Weights of a small transformer language model.
Architecture: no biases in attention or MLP, local attention windows.
Training: a variant of Muon for these matrices, 822M tokens.
Each number is 128 + 32 x the weight over its row's rms, rounded and kept within 0 to 255. Layers, rows and columns count from 0. Numbers have three digits each. The size before them is the row's rms in percent of the matrix's.

# up: layer 3 MLP up, 2048x512, rms 0.09, rows 1467-1491, columns 384-511
# down: layer 3 MLP down (transposed), 2048x512, rms 0.0899, rows 1467-1490, columns 384-511
up1467 093:184129052105131154117216126125123076159076156159137139126150043137123206184100178122115163082124153116125223153147076100186195097143118163118137091109151177195142104143146156161161115201146177148210086105120140112140135130147135061138096127145142164131134083105148154164091145107121062092061167149101139201126097055134133113116132095118136135144099116102110170136113092204125144077142
down1467 099:115141114130092104133189128186113096187121175117183112099161166122096106124110110153111111089075169148108149099083184103123122098172139133102087132157132137170139124101114136102122139155092108125116185149103149114081173158145086163098177134106190138116150173090117141123138087120133182086128116097105174072145155202157076083096129069129148135147112132101092170144108113098130181091144
up1468 095:131194137074134061090156109141147123139141070163149199168095165108126133119129139143097131195143157150139124164138070105097166111221114128106124128156124052091078118119079170183137117167150112175111090130151123140150081139181124124173028084091104073029140090116129106129190148181094105166110123143113214095095160119122209139087139169116105099146092109127069152075152141144177108136123
down1468 099:144189120133079178142099219106156120158160162135088108129070124149144091146130112114111131130120103174067145115140131157057166147144157191140109119149111126082043134170102138113106190138114183110145181119134129141159052140164166163183120124121091017145152104107121072164144154187180156126112105106120112098138143122140134124091140137045113140104177148121151171076147120189092109129060
up1469 098:137134147154084115136157120117146147128188153146105133073113167160152113140146153135118103089130128103131109154170081141107115062162112139164096123085123088078182154130156102159127166149100200094117166116164116178125168201165178113123099147154176132123128133102153129174127159197036135091128102071153119097055190123124138115153129131153105149161144130156115121070091088142158149126103
down1469 104:095085141155127132114127188122181176113145174130119171112086075151149110139158121136139104159140070111166111158133136163137103124153178086144158118136066094142147172099142105170096180154153142078090117095063077073129164127130140144125166079140084077130172131086052142125116163076169114137144143133088123091120124119110116158151086151185099063177073126149107199093085112104130158094056
up1470 098:112106128148099110106092175127096129152084087107199141183125165131092110156126185136105134165109059114143136060125088171164059107078147082164101160123160123152187133120071176127126138169090113087116103161153136102152151110164115139111126137108098136144096184126129091136103082112141144101119108083134125116124156127076159089089141078149082101119123187142150117137090110142106142137113
down1470 095:105164051151103114134151177188133115155186156128127084109135158098185123173127117110099113149124088124079152100129155123153120120123174156124148129046173135161155102152181144058157137116180120128162121164134131100128069152119095164132156097104115138179146185096133099097138122188128184146139138154097099164097080070128180190097079139107136151137105178130098142129118150130178088100079
up1471 102:118091117099146109102135105158089103078092202085113132081115101163106113114108146121139123079132128141119119111091144125130135140170110126181137093103124147146122134129090147144117151154163190169167149167123203159187084165121087132194166134126097159084145104157094167104120151034123134155106127091092146196108078102158103139102159166103139109105160097113097140091154095085085101113114
down1471 100:141085123129135192124201126115117102163119145122126116185133119091156185106110147084159145151213109115139116151184138129106146120138146165123126096169114125179167091150102108131070093148060155118075097088088120195149126145102183149136189080080153163143142174092105110153113157173097163162102171115124152126106105118154105195149118113152094141170132141133137090103078118145149195119111
up1472 096:063202112150108097101180151127161096124085124141136098147124185173139118200137111147130120107102075083153165182100125147130125108131171096160110139139072139064131193170135110115120085098109161155086145111122129142146116170195157129144131140116137144104138128128134182183141164125119060093124132127150065148168181100012162100138113150078107144100159052158154173120108132128132129151088
down1472 096:151169074132130153164151062126136067133147148173149129151088157175132184147164083074131073100158151160138140098142079137156092147152158142144102114135089147183110140107174157184124130127139071188146148145167125136127104114134096108101106122126180127146151132104110085096137132128142121141120083131171192133148130160143131093135136130126121096055104140153133109137144170140148113119077
up1473 086:087136152162106132137163046121115130143132123122103137090121068087104149150097152124132109171123162145134114083208160084097068094164142172124094089115155174136118088179110141109149086148080160104138150149134189122161172100149116147147186079139137178185105114149139127155105228084162154095148186118196137142121104139129164119069126118130069173136089123146154157120136149164115120077124
down1473 086:136198095104187124196165114114141168164129141123092097096141114169149143133120099158117111087157096130098167114128126138133074152096147065105157103121122144145123161140133121098080099125185128121173113140137103141192066123166083131224136103147148130072161168127116072100093121107146111061140121171144198133068130124094117140151115107157122154130116074105110086189088101134169144115112
up1474 102:111128139094135153077110161144102069096130124135152083157118117138097122120152136122102117112141197136125138130152164126149122164163179168116115132138072095133134131136103170139184116083139149155158099102145148149143128167142157138156114126180140130142142120120110202084157110098069221135070080142122110120096117128102121183171139151159038067119116132109120186149156121116124112092122
down1474 093:138103138153092131162108129107129152150169079101173152094179140116107073060117114142116130163058069101151116135102164085102108154133109083189135160141139149057056148087111100167136149103121130089109164124150114153134155116150132137173127097100140147083136134154126086144156144124149073173122155086144116154181139164107102132094073142145139119105132101137158122105214120112145126177109
up1475 099:155125117182091148084156172140142073093063150078083123134166125153149098081230131138138159120154091126128109098126096164117105158148107175125127100141119068112154155119097142105113127177129054127111134111080121106116168191120088117110068193122134124111128103115140077076106165145133119132149169094177143155159091129167125169103122118168164161116180135090128116097142101133091113175132
down1475 102:080148137197113154150094106145170182120118128131101215148147139180133184128127098102159138124095141127074111119144096141084159189130196147154105105145159134114101169154201108136103136107159080067112177082119152099110154126136101158142136112204082182173161128150168169092090102067116124137126150104156126116083146110157118127155086093143180113157125101174145084148166098122215114077163
up1476 093:188134192178146144116097126161141125153111144130128133089143112100118114110140155149123156144084139142103156144138094174103108164104089107128138090162097122121106096099173149124166100081147149082165104097195140116162153182122169162163113103067161112084104120089138132181136132164120135133118127149142088178203110164112114123102110145087109118068141152110188104058134111156183147166163
down1476 098:113138167102101056144122093128128167076092076107151123091111140117132140186157107149100103094119126136169140101137088149137160173094028108142141157109135165087127095047158127152170086109125120161109147124120115122104144152102103171194138115134114143172114132151171078174148135145158122106141127121130142157145143176106124129126101167164133106157084131069163142083152138122129101092028
up1477 106:142113163148099110144074157094135104162170110150104114159143165101119092120122153135132137098104184143182136166141136139099150090084130134116110123128117117183154202122101157121156111115137136183191126135090143125224108099148136087111121120170126089153115088142107140092049100114137152076150179115143105102119111116139127153160100085127148106127101167194140124160131085176144161163149
down1477 104:100111118117143157150118113066113151135085095032116099161064157147122188157128132115160081042130149131093179080133150226098170129087123105120081103110130171132098102154116141138176175128092160101089117123149125097138068134128125184104101094092143125124158101112137091057069113126176157110083069122101148062164140127139126091167115202113111104070157148098165104145132154101128145149129
up1478 098:118167157184108090130145118145125216110135127083121139059136105131157161171178097137148140167152049116144120053160145126143168139072138166114131127107121136142160103141155086173103114138115146107142174168069093124145087136119086118144092150097142163115149053099156145115074087099128168118118179055146051147125118189161144087142132159158145136170089112111148112154114159139175118132150
down1478 100:063173060127173180180165161128153110160155195151144161161179102061108107172119153122131103082110143112174155134085109153078163186186180138136087133086084126172097126126108145133135129126167117133138114148148190149167167168060137111168142122125094083109199096188099105172178112174093094130130116125121118150084104110048076145147127130167125078093085103158125100052077134152127084127126
up1479 085:110096169163103108158078058177129184104112137146111125144147094119111129144158130134109148147106161124134184140141163117072130132150127150148147084112139115126129108096181057142139069074100080126099125113096147132128077089174128168130111128141128120123128098074165100056121129103142124185154142113123073091117138115153196163149143111109067125103107126110122123112121073148143113091080
down1479 093:133104097102181130150175152099117140103114159085092075156159119107141144092146113144150160083131142143151102121150129162109099091190134116150107104076137098148146132111089124128117164157160114119108152170123106130109197152109108149070132121118118207105121153100100131159139171123130121092177062109107146131138096130102076095129087143089205117062132134165156157175117126151091122107142
up1480 096:128154141165131094122123137057089143157134127144138106077098097158137104087158148103107148136129151093057116127155191147133161136111141143115135137107153100159137085087162093166092174125152122090123117151127137094101111133192104146130087096079115100121158137197141167126122188129181116128075108167142171096136032190162085074112046204116121119110104187134101147132096144105114191103108
down1480 093:123138145143105114080190132214155123113083099115072125095136145134117090199124120114176124214092041130147145208150046159167197099088123062103184158131138102113141146135124160085209145094156127182136139144135104139138088146132121162138180082132151088167142099108150145117115084157160211216147103159090073132099106098163115102164160127060099128092105088174189179118163098134137167221122
up1481 100:138189197058124134136097105137118107188132168138149081066131078135094211174097158097160146102104163129091105112114063149135143148106067096170140103128178147133189141116138118143098110068127099139174146131102057146130088131129158128181096127140170192153195051156128161099135126121158115113144146136201117099097041118138110109079105152163090102135146120123161123200133141123171130116207
down1481 102:127073092179123145122080200032102136110138109114126129083153124112144150128098209095156100170146142149119134183158158110099095127223113075112084152115194130138142139090159099151142088142125090137163173119152132064108142152135080112202095118112152176152128145116103138114136145136132149138132092084132135121168096150082082182192167091109126131149138123155111108121106203094123156169069
up1482 093:069125141106049109158154141140123125074133111158107154124148177149185108115150166130134147116191100088101085141130121122126147126132146088096113138090153136115161119114159139126116125104092161105107145130172115083109194140190117164177146113153131073065167136135113149109102176141116079140166180171070133077106138161176112126097102058150089142108080151122156083154189109158159147147150
down1482 090:159143080102159117130144095087111101168093122090172161135114109156118154129121047163130141093136167132135130084112101130175122128164134142133157155158088121133153110140118094139124164097148146134139149110127173082107125074145180091099106178101104153132063116122155098162114162143180148101167104116153152118163171151082211085130036156082143136109115217097133188161084107140084084106117
up1483 096:141141119133079116085107189138089121121090123149171064125175164134136172101141093181143098120150150171137103128117107089064129146103138151142141113147100130128145162102114124129125129136147213163152087139147107177145090172181118085151107091151146181073092129155140146103097152030092075129155102144093113098127137135093101126081105142111150098131147151114153136049150084074123078118141
down1483 100:111109137066126076154051114083094074182145133154148144114147177099117142152127102124125123121096134140137033089115148114075152172124098114078116151045154154090122147157062128179088109132190170127148111072138103129170130195159140137118053151173153119108113125212189083149152103076132135091121107113120102056099080115146173154145139119106189138133153136096136108084143097168136101102157
up1484 101:130132142157162115121131105108054088084110118049200135044170137180100098135123099129201097148139130098149042212144126105078180151061121066127162087203139090142126127175096141123115078094101114154135153134153160130165086207176122105125130135184102103122043146132134162153099142193114110115087115082133111133109106103171146134102158098100181097086110129116107149101124188088148111129152
down1484 102:119101119101175098115095159121129129066129133109172103101171130098085167185197096125113147125144190136183081165060173143114108217145069115138087121127096140145076065128099134153136149117106106164136029150094183121120075107107120126108093183171089156131129130090115148092098121131152116115130157124131121130153096111118151146099151093105144155155082092139132074154170058092141078094121
up1485 104:147115153100127152112103123118136116159211133126161142106140103153169103107145170106161198125124068228084123122122104070106124121123181083126161113146143072124127120149080157123145123159118118111124091181163130092119168121060129139079146090134180041157087103095154148135098150131086150069147162164121148132113131129080151137099140142139121125139130147094126185158150139154111155090093
down1485 104:097157137141175174113069152207156084119132124065182154128153211166155130094174128182171082143153081176105118125167116136140095141103156108135090122088115087092141162152128106169157106122071131123074098112102104090114100109119134123086116097091173113144118133127178093123118096155129142091156173153094116131118141138077135102062142167141119145112073120041153146190106126144180175140138
up1486 116:130123093186110118144100117143135111081129112085115102113159099170154140178132105136142153096145133058142129039158141138106192156156116149104124165169150140154110120077108105124120129135173121080215109126163148124162119242125090138121146111188151107117159162108102184114116124146092155156179110097140100138147178122077143113139146130110129129122172111157066150128065175109162102138122
down1486 113:112159151110129086141167147156126182137152124110124132141147113139098150125128129122109141161145156077148168120164116163128108137144084137137130137119167160139145138080146111127120152075133097141120154160142086134140118083101225115094109183132140097129109165164064147116091130151155137119236182178136112120163104121052089119085131160142107206144078145139124146126098055156138121157108
up1487 091:156141059118152175090123125103086116151105107148140113128124104172156125172139172128173088119123123140170151150094167135119101097144069123089124162174134146120115163139124126139128149144112093137115109104188128070147145115147135102085162119112112166134099126159138179112096160128110160095156161091100123130159105121160067106185116097131158109153148119165128097105119160050116097099190
down1487 092:149097159089147198058130121134135151132141107120101128136091095139145069140092103131101147134113099113163133134118176046129180112169096038160158142107122168123064200137185033106165053135116147096162153176164099160161101091140093070101114133092115102128122060157143139132137110152146150162115073127146119112080114163092166169136157148145155117125128145162147088141128130150157157130111
up1488 097:141148078138139143142103164155165137128156126190160154074151148127111116165126111084153117093176048148162116141139185198145120135117134118155134152082137094124191131093122105104112082116123161146132101111202091096141101148147122144180118190091174175079164153154134135193062095137141117180105088157122142121149110125158157149112117114108090121103097100074081089117075145147126199105106
down1488 095:134159097179113076074148156106091122078126134151097131159110094122130113189116123136140142169099137106161122164142128147144086124150108134192164143152121182138119148098167075134147106139161105006080066123114104089106093110143131129146088140149136151147120085194115152096165123156171134176099160145200160087062179121147151128143141145053105154181163192161181073138094143094074131071092
up1489 097:124114084142061108086122112087146166155123142115120164143138111129091107118103126085107135076104156148106113142094120110161108114198159123125136148121129165126110149125114178104051094083110153104124131090149164195120096147084142133132133145124084169147130150140121099100095161101094157246158180064153156138129156146077126111099128145161101098133153081046144145104070153116094161106084
down1489 099:070147131140159116124112108082128106166160083150150151139158120146105182093131129101126135153129112088114165160173076150124103165164169081109066115163112165154140138115098141126139092145122120161093137081187180188112130111084151157027086087094137135099100068134101091155143165089129104119084110159058099084133129150112152120159131118109148094088169059117129110087128144166083067133120
up1490 091:115122189138106074156126138156194041111148122107064141138167100193120167146177151201107107086114117122129102134180096100107099102126141156153112067107101149073160096149164155120143184130143083094164074176144149196130112097176168122070098081160120123118233068111146138131098112131141080123113175173181117120085126138142159110098181098167078069190108113113106133141170099150135156145154
down1490 096:118115105128078163123121148098064168157097096129166063157126124078078113092129127173133137182078127134106108158141119118114147120155147120120129169126159131150070189136091109102098133120105130123146183134133144107143100076166101121179108177156157097112096103125157137134157119062124159106094100092116173155133110098096163114097174153164174116119144126110093175172096115140195079106165
up1491 099:133103107134105097148141104109159106099112126172109119166160183079086133095090091156124108153070144117108152125127201146042129140142152135186138109131168086172166089135121158199087138105119088167124128206149167046065127124134072212167123153159143070126197123139074200125138120123096172138131157099135167097102085174142108126121080112105186114146108144142113117162124109151073138162147